python train.py --n_head=2 --head_dim=64 --init_std_qkv=0.0481 --init_std_down=0.0689 --beta1=0.95 --weight_decay=0.0 --seq_len=1024
Each number is 128 + 24 x the weight over the matrix's rms, rounded and kept within 0 to 255. Layers, rows and columns count from 0.

# layer 4 attention query, 128x160, rms 0.0448, rows 0-127, columns 128-159
[[126 151 149 137 140 143 106 119 123 122  99 171 130 133 130 137 135 143 163 100 102 147 106 131 136 142 133 105 160 110 137 107]
 [166 115 117 142 106 149 151  99 144 139 108 145 119 146 131 138 109 114 129 149 115 132 101 162 113 106 125 112 113 117 133 123]
 [133 114 139 135 141 125 151 116 138 126 161 126 126 142 139 132 105 137 123 115 114 126 171 163 131 146 121 110 104 102 130  96]
 [102 119 122 140 140 180  99 137 157 111 135 138 142 167 149 137 134 133 120  96 132 103 155 136 144 107 135 132 146 133 110 103]
 [131 147 133  96 123 120 171 142 147 127 125 126 116 107 119 115 134 162 166 126 131 135 106 111 116  68 145 100 141 154 126 136]
 [138 135 164 109  83 129 171 115 119 103 146 110 117 166 130 103  67 137 132 169 152 139 119 126 108  95 108 157  95 128 142 137]
 [ 60 148 106 131 125 155 147 134 120 137 141 159 133  84 117 159  84 100 133  98 185 112 149 129 148 137 171 144 135 145  91 117]
 [110 118 138 116 100 158 126 150 132  93 180 129 104  94 100 150 142 117 117 165 100 132 134  90 138 112 111 123 121 148 107 141]
 [160 161 181 119 145 137 103 150 138 105 150 153 133 102 127 125 149 125 135 111 123 110 118 117 120  95 148 127 123 117 113 115]
 [147 155 158 105 128 143 135 144 137 138  96 143 138 142 101 140 149 127 128 105 120 137  82  98 115 133 101 148 128 116 144 134]
 [117 123 125 128 137 106 124 112 139 159 103 121 115 115 150 117 108 104 120 121 144 156 129 161 121 147 121 130 112 125 126 140]
 [123  81  99 154 142 107 156 118 127 116 146 105 116 117 145  97 137 131 116 149 118 110 114 127  74 130  83 117 119 108 125 130]
 [129 138 145 104 139  94 102 140 136 130 108 158 115 131 131 111 141 121 150 129 113 106  93 150 135 115 146  95 115 109 127 126]
 [129  96 135 118 101 108 140  89 109 149  88  99 131 112 117 112 115 111 115 139  89 149 128 135 151 124 106 136  90 137 131 164]
 [115 167 133 154  94 127 130 143 143 112 150 131 151 143 128 139 105 115  82 126 111 115 144 137  91 124 117 116 121  66 121 130]
 [145  93 105 138 159 121 143 117  96 105 154 122 108 173 157 114 110 108 136 122 165 152 118 120 121 125 112 123 155 118 112 100]
 [152  77 112  92 127 128 115 155 151 130 164 186 111 149 114 147 146 136 118  83  81  72 137 173  98 144 118 157  90 158 153 106]
 [138  97  97 123 148  95 132 136 103 170 121 155 172 157 138 138 114 119 150 170 121 119 145 129 156 153 145 114 106 110 139 143]
 [152 167 122 170 130 110 105 150 117 122 119 139 116 127 127 156  85 115 120 123 119 135 157  96 137 127 140 153 137 159  94 134]
 [148  63 129 104 123 109 146 126 126 103 135 106 118 136 166 113 134 116 140 120 129 134 113 131 115 126 121 135 137 101 103 132]
 [123 146 118 112 149 120 145 135 113 168 146 113 133 155 131 169 122  78 103 107 124 141 146 165 122  82 153 122 107 135 120 153]
 [139 126 137 123 164 148 135 111 106 174 126 130 103 124 133 164 169  91 153 108 115  91 105  65 169  85 141 100 137 112 152  87]
 [131 166 136 106 120 123 114  94 163  96 135 130 122 144 153 134 107 108 129 125 133 156  94 166 124 119 134 127 141 139 111 153]
 [131 130 152 117 156 124 170 132 124 124 115 132  97 144  85 133  88 168 108 106 140 105 141 168 144 164  63 148 124  87 143 102]
 [119 121  96 114  93 135 132 141 133 119 140 154 124 145 120 123 137  86 164 106 124 116 136  89 110 135  93 155 134 136 166 125]
 [132 116 135  87 155 136 149 134 114 114  98 129 110 133 175 132 158 116 128 140 210 140 111 121  88 108 132 129 102 100 140 142]
 [122 132  90  72 115 140 151 111 127 122 106 110 134 117 136 120 191 113 180 130 110 106 125  86 138 124 143 111 154 153 137 127]
 [125 111 119 108 126 143  92 127 128 121 178 183 145  87 138 142 128  91 138 143  92 111 142 142  83 152 139 123 144 149 100 150]
 [101 125 121 119 131 155 131 137 129 102 178 123 134  94 120 117 111 115 131 144 157 131 150 125 127 145 157 136 129 107  90 168]
 [119 106 174 111 133 133 165 148 156  78 147 160 129  80  93 134 140 106 126 156 170 111 152 104  88 116 148  95 149 123 110 141]
 [114 127 106 141 136 144 155 144 111 128 118 139  92 122  88 102 138 156 107 129 118 121 122 109 181  91 136  99 147 144 161 138]
 [125 145 156 134 121 152 142 116 181 151 116 130 120 105 106 142 169 150 160 116 145 150 130 127 127 154 110 131 139 180 201 109]
 [ 89  84 142 161 185 110 131 155 140 121 133 170 100 106 172 121 117 138 136 198 122 122 138 155 100 183 176 122 139  85 136 133]
 [160 127 146  87 107 116 100 113 129 133 151 139 117 149 192 147 133 119 144 111 113  86 138 147 121 126 116 135 142 143 125 114]
 [125 132 115 192 127 166 109 138 139 113 122 160  66 163 126 158 110 147 110 116  79 149 133 134  99 145 119 157  98 154 111 147]
 [127 138 126  84 150 147 117 108  92 123 118 116 131 138  61 123 124 136 118 123  95 105 117 128 158 125 111 124 143 103 126 162]
 [128 137 127  88 111 198 140  94  71 153 105 111 115 120  96 145 141 153 154 149  85 138 120 114  82 105 105  86 164 115 128 166]
 [144 160 131 154  78  91 158 155 132 154 109 125 112 153 122 152 128  88 103 212 173 117 145 135 149  99  81 110 129 175 141 152]
 [173  76  84 113 152 146 120  82 153 133  91 153 158 160  92 104 117 105 115 110 117 122 151 131 134 150 100 143 119 127 140  87]
 [115 138 102 131 124 126 153 170 103 174 102 165 108 145 107 136 134 165 157 103 104 121 111 111  88 122 122 115 143 107  82 137]
 [150 129 156 141 120 173 121 180 166 132 116 158 145 154 142 159  86 119 115  87 132 147 138 188 164 129 105 122 100  95 152 138]
 [114 122 128  89 147 119 152 145 146 130 146 124 114 156 188 126  93 123 149 131  85  97 128 108 126 117 110 129 133  93 130 132]
 [139 164 139  66 157 168 115 140 114  97 144 128  86 162 148 127 137 112 128 120 128 141 118 115 115  97 131 105 116 120 127  98]
 [149 142 114 117 135 110 154 149 158  80 134 102 158 110 123 154 135 126 128 119 113 132 118 118 135 151 115 125 139 192 153 134]
 [120 152 159 159 153 100 134 172 136 139 123 147  87  55 117 116 114 112 151 116 114 125 147 137 136 154 156  98 120 172 128 152]
 [143 162 173 129 141 153 105 145 148 136  72 137 104 121 134 137 102 174  62 121 175 147 149  92  93  93 109 127 153  80 165 143]
 [140 141 114 106 115  97 120  96 163  82 185 114 144 174 121  83 164 216 126 123  42 117 153 139 139 128 129 130  76 121 118 157]
 [109  95 124  98 137 119 179 116 117 127 108 150 160 142 133 142 129  82 143 135 139 128 134 104 134 125 159 126 119  78 157 122]
 [ 98 122 102 130 117 176 134 115 102 114 185 130 148  93 114 144 150 120 138 136 107 113 129 110 132 139 183 153 107 139 113 137]
 [ 74 142 133 121 138 158 107 129 110 125 155 132 146 110 133 134 115 114 136  99  99 105 112  95 151 134 147 163 184 195 147 128]
 [130 125 153 107  86 141 123 131 104 117 105 150 151 185 111 100 127 127 151 152 164  91  94 113 143 144  83 135 113 102 135  97]
 [156 162 134  82 154 149 100 149 183 134 167 136  61 147 146 117 102 107 106 101 137 125 199 209 148 116  87 146 137 150 189 126]
 [168 138 104 116 180 122  96 185 135 163  53 104 134 163 126 110 134 121  88  96 117 140 154  81 106 123  95  76 134 142 107 124]
 [170 101 127 127  91 146 125 152 169 127 140  89  90 119  97 125  91 128 135  61 141 119 125 142 134 129 108  77  87 145 102 141]
 [143 132 165 149 138 140  82 108  65 131 103 124 150 152 144 139 121 161 137 128  99 106 122 131  88 132 109 120 145 101 110 145]
 [110 111 151 111 137  79 118 137 133 130 169  96 112 120 139 135 113  91 133 127 154 154  88 106 101 194  86 115 148  95 115 128]
 [ 93  92 128 147 152 129 121 104 143 130  92 128 164 126 147 146 167 116 199  81 118 136 111  88 122 117 147 107 169  94 119 149]
 [121 134 112 129 178 120  90  76 106  94 159 150 145  74 165 121 158 140 125 145 105  73 103 120 117 149  64 143 107 143 113 163]
 [117 144  66 121 151 148 132 101 120 119 162 140 147 146 128 106  87  86 115 146 117 149 121 111  72  98 134 126 108 105 102 113]
 [111 100  89 117 189 127 132 111 116  91  88 128 134  90  63 143 127  91 160  71  95 102 164 110 127 151 138 137 116 125 102  94]
 [137 130 114 156  98 117 130 137  90 150  99 146 126  94 126 157 153 139 141 139  84 124 168 124 131 159 126 117 101 149 141 151]
 [131  94 107 168 118 164 166 123 118 131 150 129 145  68 162 153 116 141 155 139 138 149 165 124 126 121 110 126 146 122 116 134]
 [ 89 167  78 130 162 147  85  34  98 114  74 180 136 154 149 145 197 127 185 128 109 134  75 126 134 141 164 130 138 128 128 147]
 [134 142 123  99  90 133  91  89  96 142 139 126 102 108  93 129 117 135 143 187 144 121 169 111 102 140 147 117 130 152 135 129]
 [ 86 139 119 108 104 159 105 126 122 149  96 174 145 132 146 150 126 109 132 138 156 111 153 103 119 157 147 134 152 140 131 165]
 [180 139 126 119 106 109 118 119 140  88  86 127 120 162  89 128 106  87 103 108 109 135 108 131 132 170 100 134 132  67 115 176]
 [141 111 127 122 162 126 122 114 126 140 153 153 110 154 137 137 130 127 135 122 130 128 146 116 162 173 116 105 116 134 125  92]
 [ 72 150 112  87 139 156 119 120 116 134 148 123 151 108 176 139 164 147 142 121 112 174  77 142 148 114 167 105 148 106  99  89]
 [137  77 169 145  84 113 109 130 141 188 113 150 111 107 143 124 118 141 132 121 129 124 105 111 109  94 107 128 137 131 117 157]
 [114 112 110 189 125 159 122 133 103 109 106 147 133 117 147 127 101 118  81 130 128 142 123  68 128 114 108 149 146 155 129 128]
 [ 69 106 132 166  93 143 124 111 122 148 114 119 135  97 181 148 120 128 128 117 138 109 164 129  91 117 105 140 118 144  62 124]
 [113 102 127 114 143 106 131  93 108 151  91 179 133  86 100 103  78 140  68 119 140 131 152 144 107 100 125 166 105 107 170 136]
 [121 117 176  76 120 141 103 112 117 142 124 134 147 127 101 141 144 129 124  72 111 120 110 122 150 121 151 120 151 114 137 132]
 [144 134 110 119 107 150 116 132 136 120 108 111 111 160 113 111 131 119 104 107 137 109 144  98 106 142 108 111 118 125 130 137]
 [129 135 120 182 145 145 127 148 113 165  77 121 155 114  99 133  95 153 125 147 123 129 117 121  87 102 101 130 137 132 151 155]
 [139 117 133 134 100 105 120 140 127 119 158 143 146 115 110  92 103 127 151 166 135 134 143 104 121 154 113 140 129 112 142 114]
 [140 106 127 120 119 151 155 112 100 164 103 116 137 133 152 148 137 138 146 122 135 132 140  99 135 156 127 141 132 143 111 165]
 [161 130 149 113 118 106 109 159 169 182 100 148 121 162  98 133 139 104 117 113 100 139 166 126 113 139 112 114 141 149 117 101]
 [121 153 131  99 120 132 100  91  95 120 123  80 138 123 121 107 118 100 117 133 118  77  71 118 116 122 130 124 112 105 137 139]
 [ 84 113 138 150 116 158 128 129 143  78 100 128 125 103 149 139 161 147  94  96 110 120 173 111 168 116 103 136 121 123 158 152]
 [141 115 148 116 151 126 147 173  96 139 122  96 107 130 113 124 135 133 113 157 144 168 135 134 124 158 135 148 138 151 111 153]
 [112 130 135 145 133  98 127 106 128 150 134 130 104 155 119 148 156 128 154 148 151 105 145 119  92 142 149 102 104 156  84 106]
 [116 174 154 156 130 146 104 122 106 127 125  93 106 116  93 127 122 153 126 103 114 143 138 154 137  97 134 143 129 129 111 138]
 [167 118 173 116 113 113 118 142 128 134 132 124 123 107  65 105 122  96 161  81 122 120 149 149 157 161 126 165 118 115  87  93]
 [118 129 109 109 118 159 139 142 160 153 143  97 121 186 114 184 113 144 137 104 123 143 107 185 132 146 114 164  74 136 142 146]
 [112 121 125 127 140 166 101 135 116 150 114 138 148 114 134 123 148 158 105 153 148  91  99 150  73 109 132 150 136 105 143  93]
 [147 152 129 124 134 115 107 129 128  80 108 129 152 115  92 151 121 145 132 146 152 109 166 103 100 127 129 144 113 128 140 132]
 [151  77 169 191 116 148 134 140 163 136  86 132 128 131 125 136 145 130 135 137 160 115 110 154 120 120  99 126 130 130 172 138]
 [109 171 117 148  92 173 114 163 163 120 150 102 147 139  92 145 119  72  97 138 135 151 105  94 144 130 117 141 106 107  99 109]
 [158 147 122 150 135 128 126 119 125 131 110 102 118 145 133 121 126 159 155 123 116 127 147 136 111 136 159 135 110  61 164  92]
 [108 170  82 123 163 110  96 133  92 110 154  92 129 143 121  98 154 136 157 125 140 128 120 129 134 125 123  78 139 147 103 138]
 [105 157 115 128 120 158 130 141  98 101 157  96 155 100 121 160 132 139  83 176 108 120 160 121 147 118 102 133 120 153 170 131]
 [132 129 158  98 125 104 130 125  92 125 126 158 116 152 179 104 107 117 138 141  78  98  97 137 135 120 125 129 159 152 132 117]
 [121 127 114 141 112  72 154 134 151 114 136 126 159 161 126 150 132  91 132 156 147 139  92 127 162 106 133 108 139 118 119 144]
 [123 146  92 158 129 164  97 115 114 101 141 162  98 116 122 177 140 129 162 102 114 129 124 141 175 109 198 134 121  66 135 140]
 [121 131 136 118 104 120 109 192 157 152 173 142 126  93 102 148 136 115 154  60  98 109 103 144 132  96 113 111 131 106  83 100]
 [119 115 138 155 143 109 139 119 134 163 173 112 123 157 113 130 160 148 155 121  92 124 114 124 115 129 146 108 129 104  92 112]
 [115 137 151 167 152 146 106  96  76 175 112 109 141  74 106 124 161 116 124 161 140 122 100  97 106 148 126 147 115 131 113 100]
 [115 165 121 125 111 130 129 109 172 136 124 109 140 111 119 117  98 188 119 157 126 149 133  56 155  90 125  91 153 163 134 143]
 [122 143 136 181  72 148 148  81 103 102  86 108 176 169 127 100 133 125  87 148 163 154 110  91 137 124 120 142 141 160 154 111]
 [116  94  88 111 142 113 140 117 130 114 133 131 115  89 121 113 138 138 142 133 121 113 101 112 157 141 171 100 155 125 125 122]
 [163 142  97 128 125  92 178  94 190 134 113 154 175 175 122 117 123 113 121 111  89 138 124  83 165 116  41 152  73 133 132  87]
 [142  98 142 177  97 129 103 136 156 112 170 164 153 132 125 120 137 141 139 106 152 153 161 153 165  99 108 139 126 160 104 115]
 [129 146 133 196 191 123  96 128 144 108 168 146 102 113 160 125 126 126 126  99 125 113 120 155 128 184 109 156 119 130 142 116]
 [ 88 105 100 132 127 152 133 146 160 109  99 184 116 169 159 123 126 181 160 107 127 133  84  95 122 125 103 146 126 145  89 157]
 [173 118 168 126  96 115  95 134 138  89 110 125 109 167 104 135 113 148 101 161 118 109 138 150 163 109 160 144 131  86 141 123]
 [119 143 113 102  82 134  64 119 116  96 130 115 157 108 127  82 181 123 130  94  96  97 151 137 137 157  87 160 125 137 120 130]
 [126 141 103 144 156 170 103 136 164 129  71 141 203 111 117 137 190 130 110 111 143 115 104 141 107 133 132 130 153 141 113 150]
 [149 104 103 106 113 134 149 105 140 120 119  90 112 148 151  98 112 175 146 126 155 122 160 123 146 148 108 145 106 102  90 153]
 [168 130 118 105 195 120 167 106 119 101 178  98  85 127 133 121  82  98 126  86 115 148 132 106  90 119 109 104  99 130 133 123]
 [150 144 121 102 161 120 135 126 177 108 138 116  95 118 148 148 123 179 150 164 133 111 177 150 167 168 170 156 124 146 130 142]
 [127 112 135 137 152 158 153 113 158 126 147 146 128 118 186 156 106 119 125 144 136 163 127 195 161 152 120 147 143 125  95  94]
 [168 162 111 120 147 135 129 140 127 131 179 105 102 124 159 150 133 129 102  66 118 105 150 126 123 156 165  88  97 142 139 124]
 [138 135 108 177 137 132 125 138 141 185 126  88 180 184 141 119 132  85 149 134  68 122 142 141 107 175 109 173 112 156 114 128]
 [133 128 111 175 152 155 101 156 129 112 106 130 153  80 128  98 149 172  93  44 103 163 126  77 106 139 166 141 157 168 128 133]
 [136 126 132 104 143 131 115 121 129 135 113 118 129 146  96 106 186 150  87 126 141 134 162 111  98 131  84 128 142 124 133 130]
 [155 141 143 133 146  99 115 121 150 183 110 146 116 139 152 150 152 122  82 103 123 133 118 161 145 153 103 118  90  63 142 124]
 [120 144 152 110  97 123 163 132 114 111 112  96 117 167  92 124 150 177 130 137 149 159 121 156 155 119 136 132 113 175 150 140]
 [137 119 131 115 113 125 157 126 124 156 189 104 149 108 118 159 135 124 140  88 101 130 133 132 144 123 146 106 125 102 108 137]
 [137 131 153 155 124 149 129 108 146  63 177 184 113  93 119 119 109 122  94  92 152 173 141 118 129 127 155 159 144 128 141 163]
 [128 147 106 136 179 182 114 163 127 151 115 116  88 114 133 128 154 124 104  80 191 103 141 160 172 128 117 108  93 130 138 122]
 [130 149 151  87 110 139 130 123 122 131 113 152 129  88 123 150 147 103 166 141 103 109 115  84 114 130 138  84 117 104 162 117]
 [148 106 140 168 101 135  76 159 110 132  92  87 109 132 141 128 145 148 142 137 116 133 124  84 167 143 167 107 179 113 148 100]
 [151 115 140  81 131 123  81 153 109 153 151 132 141 164 150 126 120  99 123 137 174 120  99 107 127 144 112 117 140 121 152 138]
 [122 130  82 134 143 157 158  90 129 157 108 108 136 146  91 121  70 108 101 141 114 124 116 129  81 125 149 148  90 114 167 126]
 [129 128 128 135 150 116  87 111 146 108 103 115 140 106  91 100 193 120 146 154 112 151 109 127 135 106 124 131 126 112  94 104]
 [108 123 130 104  93 109 118 142 141 163 124 126 120 106 150 185 141 143 157 126 134 118  57  92  63 123 175 108 153 104  94 162]
 [124 142 130 120 125 152 112 156 127 114 138 106  91 184 119  88  84 158 149 133 110  58 119 135 166 136 104 126 118 156 113 116]]
# layer 4 attention key, 64x160, rms 0.0458, rows 0-63, columns 128-159
[[ 94  99 122  92 118 128 115 109  82 137 144 143 115 128 161 135 144 153 115 141 126 191 127 112 142 140 151 145 141 144 129 120]
 [112 149 152 157 130 157  94 150 100 154 159 156 108 146 135 158 118 137 153 111 156 165 116 126 142 150 132 143  99  92 147 127]
 [121 115 120  99 140 113 133 145 135 150 115 106 165 110 123 134 127 122 125 134 128 114 159 134 125 151 161 126 147 143 128 122]
 [121 110 136 143 116 127 143 143 102 169  82 111 103  95 115 106 138 175 126 145 140 131 107 128 114 124 117  94 118 124 141  88]
 [144 136 140 110 143  60 103 121 121 143 118 112  98 126 164 162 149 137 139 142 138 119 159 121 124 120 113 115 147 163 167 138]
 [123 136 156 129  94 110 118 166 129 132 106 137 137 140 114 139 158 150 105 130 105 157 124 134 117  98 128 139 156 121 156 146]
 [177 130 162 112 154 129 140 112 103 142 162 114 116 113 118 123 141 162 130  87 120 108 102 124 127 154 117 135 149 127 152  97]
 [115 113 127 157 133 146 142 118 141 138 116 144 140 145 144 121 164  97 126 128 163 115 135 136 145 133 134 158 108 174 141 136]
 [143 128  31 161 159 103 142 144 141 150 158 138  90 140 125 161  95 125 157 133 133 148 129 114 141 111 102  79 112 138 157 125]
 [164  94 142  90 105  95  86 100 110 137 115 132 125 138 160 121 107 120 189 106 157 106 125 165 116 136 150 159 156 156 153 127]
 [147 119 136 129 121 159  81 148 109  70 119 136  80 140 164 133 126 148 116 108 135 152 108 135 144 111 123 138 111 145 123 118]
 [116 131 158 106 128  89 103 114 131 179 124 152 166 145 131 123 114 141 153 147 139 143 154 173 134 133 123 123 119  93 119 142]
 [164 164 151 129 129 140 178 148 143 124 141  83  98 112 173 139 101  95 138 105  73 110 120 130  83 138 113 158 141 119 109 102]
 [148 120 110 134 140 136 132 157 129 125 169 153 111 138 144 189 124 131 116 104 140 109  75 153 111 111  97 154 129 142 102 163]
 [119 146 104 142 160 163 135 101 151 115 110 168 132 122 118 146 140 122 114 107 124 136 131 143 129 138 136 137  90 163 167 135]
 [144 142 154 105  96 121 141 126 126 160 147 168 142 141 132  91 127 116 121 132 146  81 125  74 150 126 119 110  98  87 131  95]
 [118 102 147  81 117  99 121 130 151 117 108 132  99 146 124 116 141 119  99 161 105 145  97 130 100 139 166  95 162 114 149 112]
 [112 122 107 117 146 180 117 184 186 135 106 127  99 130 108 115 104 109 127 139 146 100 130 109 109 142 146  98 168  75 120  88]
 [ 94 114 142 114 117 141 108 145 136 147 117 139 132 111 141 160 123 126 149 142 132 140  92 148 150 116  83 142 100 115 129 123]
 [105 156 127 136 106 123 146 154 142 153 127 145 167 122 104 129 150 115  93 143 126 119 151 137 145  84 149 143 111 113 174 131]
 [110 128 107 107 138  97 139 151 129  70 149 184 139 104 149 131  85 167 142 176 127 102 134 128 104 145 118 100 177 171 125 126]
 [112 125 138 127 125 125 126 127 163 131 142  98 118 109 143 138 104 105 120 154 119 124 156 146 122 119 138 105 115  99 146 117]
 [157 168 162 149 118 141 128 114 175 157 106 114 138  97 102 162 102 150 109 141 154 125 154 168 157 127 127 155 126 162 194 118]
 [106 139 137 103 126 148 133 148 147  95 112  56 100 146 133 114 113 104 109 148 145 121 123 145 139 140 118 125  88 127  95 101]
 [116  93 217 120 137 148 189 129 140 111 132 135 159 119 142 124 116  88 137 175 110 144 105 156 116 123 106 153 129 139 180  91]
 [113 141 153 190 122 154 103 119 145 164 106 119 145 119  69 164 119 153 125 131 173 138 138 117 102  91 125 108 119 131 149 105]
 [132 116 167 129 156 120 114 149 128 143 142 131 135 108 105 150 142 124  98 125 153 124 137 122 113 144 165  97 111  91 135 108]
 [123 128 146 127 150 133 141 113 148 147 179 116 135 127 106 112 110 129 124 158 163 135 112 124 149 142 200 118 117 113 158 118]
 [164 106  89  85 114 109 115 130 105  90  75 137 105 106 124 164 142 143 115 129 106 153 128 159  80  80 206 112 156 108 103 123]
 [129 136  63  79 151 141 105 130 103 170  51 127 153 153  99 133 154 127 148 116 123 134 109 134 166 130 114 162 104  98 175 143]
 [137 137 142 115 115 126 147 104 122 120 137 147 124 147 127 163  79  94 128 186 148 141 151  98 131 133 112 116 145 135 145 150]
 [149 127 117 159 131 163 131 134 108 154 148 147 138  84 156 128 130 123 128 139 142 181 127 117 117 143 112  99 121 122 166 128]
 [115 122 127 147 142 134  98 126 171 122 139  95 131 165 169 102 147 165 138 149 142 156 125 142 116 174 111 105 111 110 146 122]
 [114 134 139 140 144 117 101 131 102 135 144 140 140 176 119 199 129 113 110 154 106 108 112 149 139 133 120 172 136 121 141 140]
 [129  90 100 135 151  87 108 163 131 124 132 110 151 109  93 165 131 152 167 116 107 169  93 137 154 143 107 107 106 141 136 120]
 [150 106 123 122 170 110  96 159 132 151 116 125 132 111 135 148 138 139 164 158  76 146 127  99 151 143 146 120 140 155 100 139]
 [112 158 156 140 131 104 162 123 117  86  98 107 126 142 117  99 143 139 122 100 158 151 161 134  92 127 136 104 136 157 124 112]
 [123 126 110 117 139 137  93 156 119  89 123 153 186 122 161 107 140 104 155  79 103 115 130 140 159 155 131 145 114  73 140 125]
 [137 108 113  96 147 114 136 140 137 164 175  95 127 127 160  59 113 163  99 148 124 145 143 161  98 146 109 139 173 117 113 123]
 [147 108 125 139 118 134 127 134 130  63 129 127 118 120 134 100 132 109 138 126 167 152 149 117 158  99 148 144 130 157 142 145]
 [144 108 146 134 109 129 106 111 104 154 150 133  71  98 116  96 103 136 128 137 181 135 104 134 141 119 133 133  97 156 126 128]
 [136 163 111 132 135  98 122 138 127 161 197 109  87 105 113 152 123 147 146 150 149 160 154 131 119 128 125 165 142 143 105 126]
 [163 116 107 120 138 168 124 114 181 140 125 134 152 155  82 160  75  94 112 105 112 104 113  88 161 121 131 105 117 139 131 119]
 [115 102 101  81 108 168  91 130 129 118 155 131 146 122 143 126  98  91 165  74 129 134 119 122 137 131  96 132 135 150 184 199]
 [144 157 147 166 130 117  68 145 165 120 141  83 121 130 166 161 141  62  98 111 144 110 130 129 124  77 112 142 139 130 135 143]
 [179 167 100  91 173 116 164 120 139 133 140 181 154 137 112 144 159 101 159 116 145 173  75 168 136 139 119 131 149  98 148 119]
 [101  87 101 120 151  84 112 116 157 109  76 135 120 148 159 121 114 117 121 145 125 127 108  80 135 110 114 134 174 113 133 137]
 [133 115  95 151 117 138 109 100 115 118 121 116 100  54 146 134  88 117 111 104 151 111 117 172 123 129 135 144 143  57 138 155]
 [ 87  79 136 119  96 115 101 117 139 109 115 118 129 118 153 107 153 144 121 121 136 125 149  85 126 127 145 119 148 131 134 135]
 [141 107 135  98 133 153 107 157 144 167 149 122 100 146 191 129  79 133 112 131 113 134 149 146 147 152 139 126 121  92 138  80]
 [121 139 155 137 129 133 152 126 139  87 121 190 124 193 128 149 116 150  95 111 143 135 134 133 148 151 112 113 122  93 119 127]
 [134 113 120  96 139 105 157 127  82 105 119 113  80 123 106 135 124 129 132 127 153 144 120 120 157 151 165  86 126  76 105 177]
 [110 132 114 151  92 122 121 155 155  95 138 126 101 129 128  95 131 155 160  94 178 114 137 116 145 125 149 143 139 142  90 126]
 [160 127 132 138 136 123 105  79 117 108 123 144  76 118 141 143  80 162 146 129  97 113 112 124  82 130  83 126 140 123 157 165]
 [145  77 112 142 157 136 123 114  97 165 167 138 130 112 121 132 122 116 100 132 134 142 117 164 102 124  94 134 110 130 129 124]
 [110 124 112 162 127  99 203 139 133 137 120 111 128 114  98 160 110 108 105 108 160 105 165 124 128 117 136 154 155  98 104 146]
 [132 136 161 137  95 101 121 123 103 108 148 124  89 153  96 110 139 152 130  74 148 109 110 139 142 109 128 150  97 101 106  90]
 [107 155 142 131 155 112 144 108 118 112 120  74 154 133  82 162 122 121 167 157 112  90 138 137 140 177 149 139 178 143 131 110]
 [101 158 131 150 128 121 127 106 131 149 116 165 138 115 125  97 114 132 122 138 105 141 122 156 117 153 134 149 108  63 107 144]
 [129  98 129 126 108  89  92 124 149 137 132 120 109  93  96 129 125 124 108 111  89  70 113  95 124 104 103 135 114 100 121 114]
 [145 113 130 135 138 161 125 112 137 123 131 167  99 134 127 118 120 111 137 119 128 136 116 179 141 169  80  83 146 105 157 111]
 [145 128 127 130 105  67 132 121 111 114 144 135 113 133  56 146 108 125 112 153 132 152 104 109 163 121 123 117 126 107  97 132]
 [102 158 146 114 105 115 121 129 134 105 124 118 141 143 168  91 141  95 140 200 107 149  93  87 125 144  95 117 117 180 157 118]
 [126  92 149  90 143 177 133 155  98 116 182 182 155 131 173 138 145 125 123 144 125 136 145 114 138 118 177 107 111 145  99 134]]
# layer 4 attention value, 64x160, rms 0.056, rows 0-2, columns 128-159
[[135 156 133  95  83 160 164 153 147 127 121 115 121 142 137 137  96 111 125 136 135  92 116 125  92 123 146 128 148 138 152  88]
 [117 134  90 119  72 149  90 148  95 159 161 164 157 136 149  90 109 131 124 135 136  98 122 114 175 118 112 119 198 115  88 132]
 [126 170 139 132 127 133 141 152 125 157 111 120 134 119  92  97 129 148 129  61 132 123 161 138 114 101 124 115 125 168 127 126]]
# layer 4 attention output (transposed), 128x160, rms 0.0597, rows 0-2,64-65, columns 128-159
[[134 121 132 107 104 148 138 138 165 158 106 142 182 123 111 132 153 133 158 122 139 103 153 108 158  89 117  96 131 123 124 120]
 [123 157 133 152 137 137 170 116 126 142 141 128 173 138 154 150 160 140 117 132 179 192 113 104  98 138 123  90 124 158 146 139]
 [129 124 109 152 163  98 113 136 128  79 169 121 177 105 135 129 133 140 132 129 129 136 148 125 112  97 145 145 115 135 110  97]
 [115 121 151 171 108  99 141  89  87 145 117 135 138 103  72 120 126  72 118  98  79 159 121  85 103 129 139 181 131  97 168 140]
 [116 131 179 146 100 148 159 100 138 163 113 108 130 126 117 109 143  93 125  74 152 129 163 114 152 164  92 128 100 129 124 118]]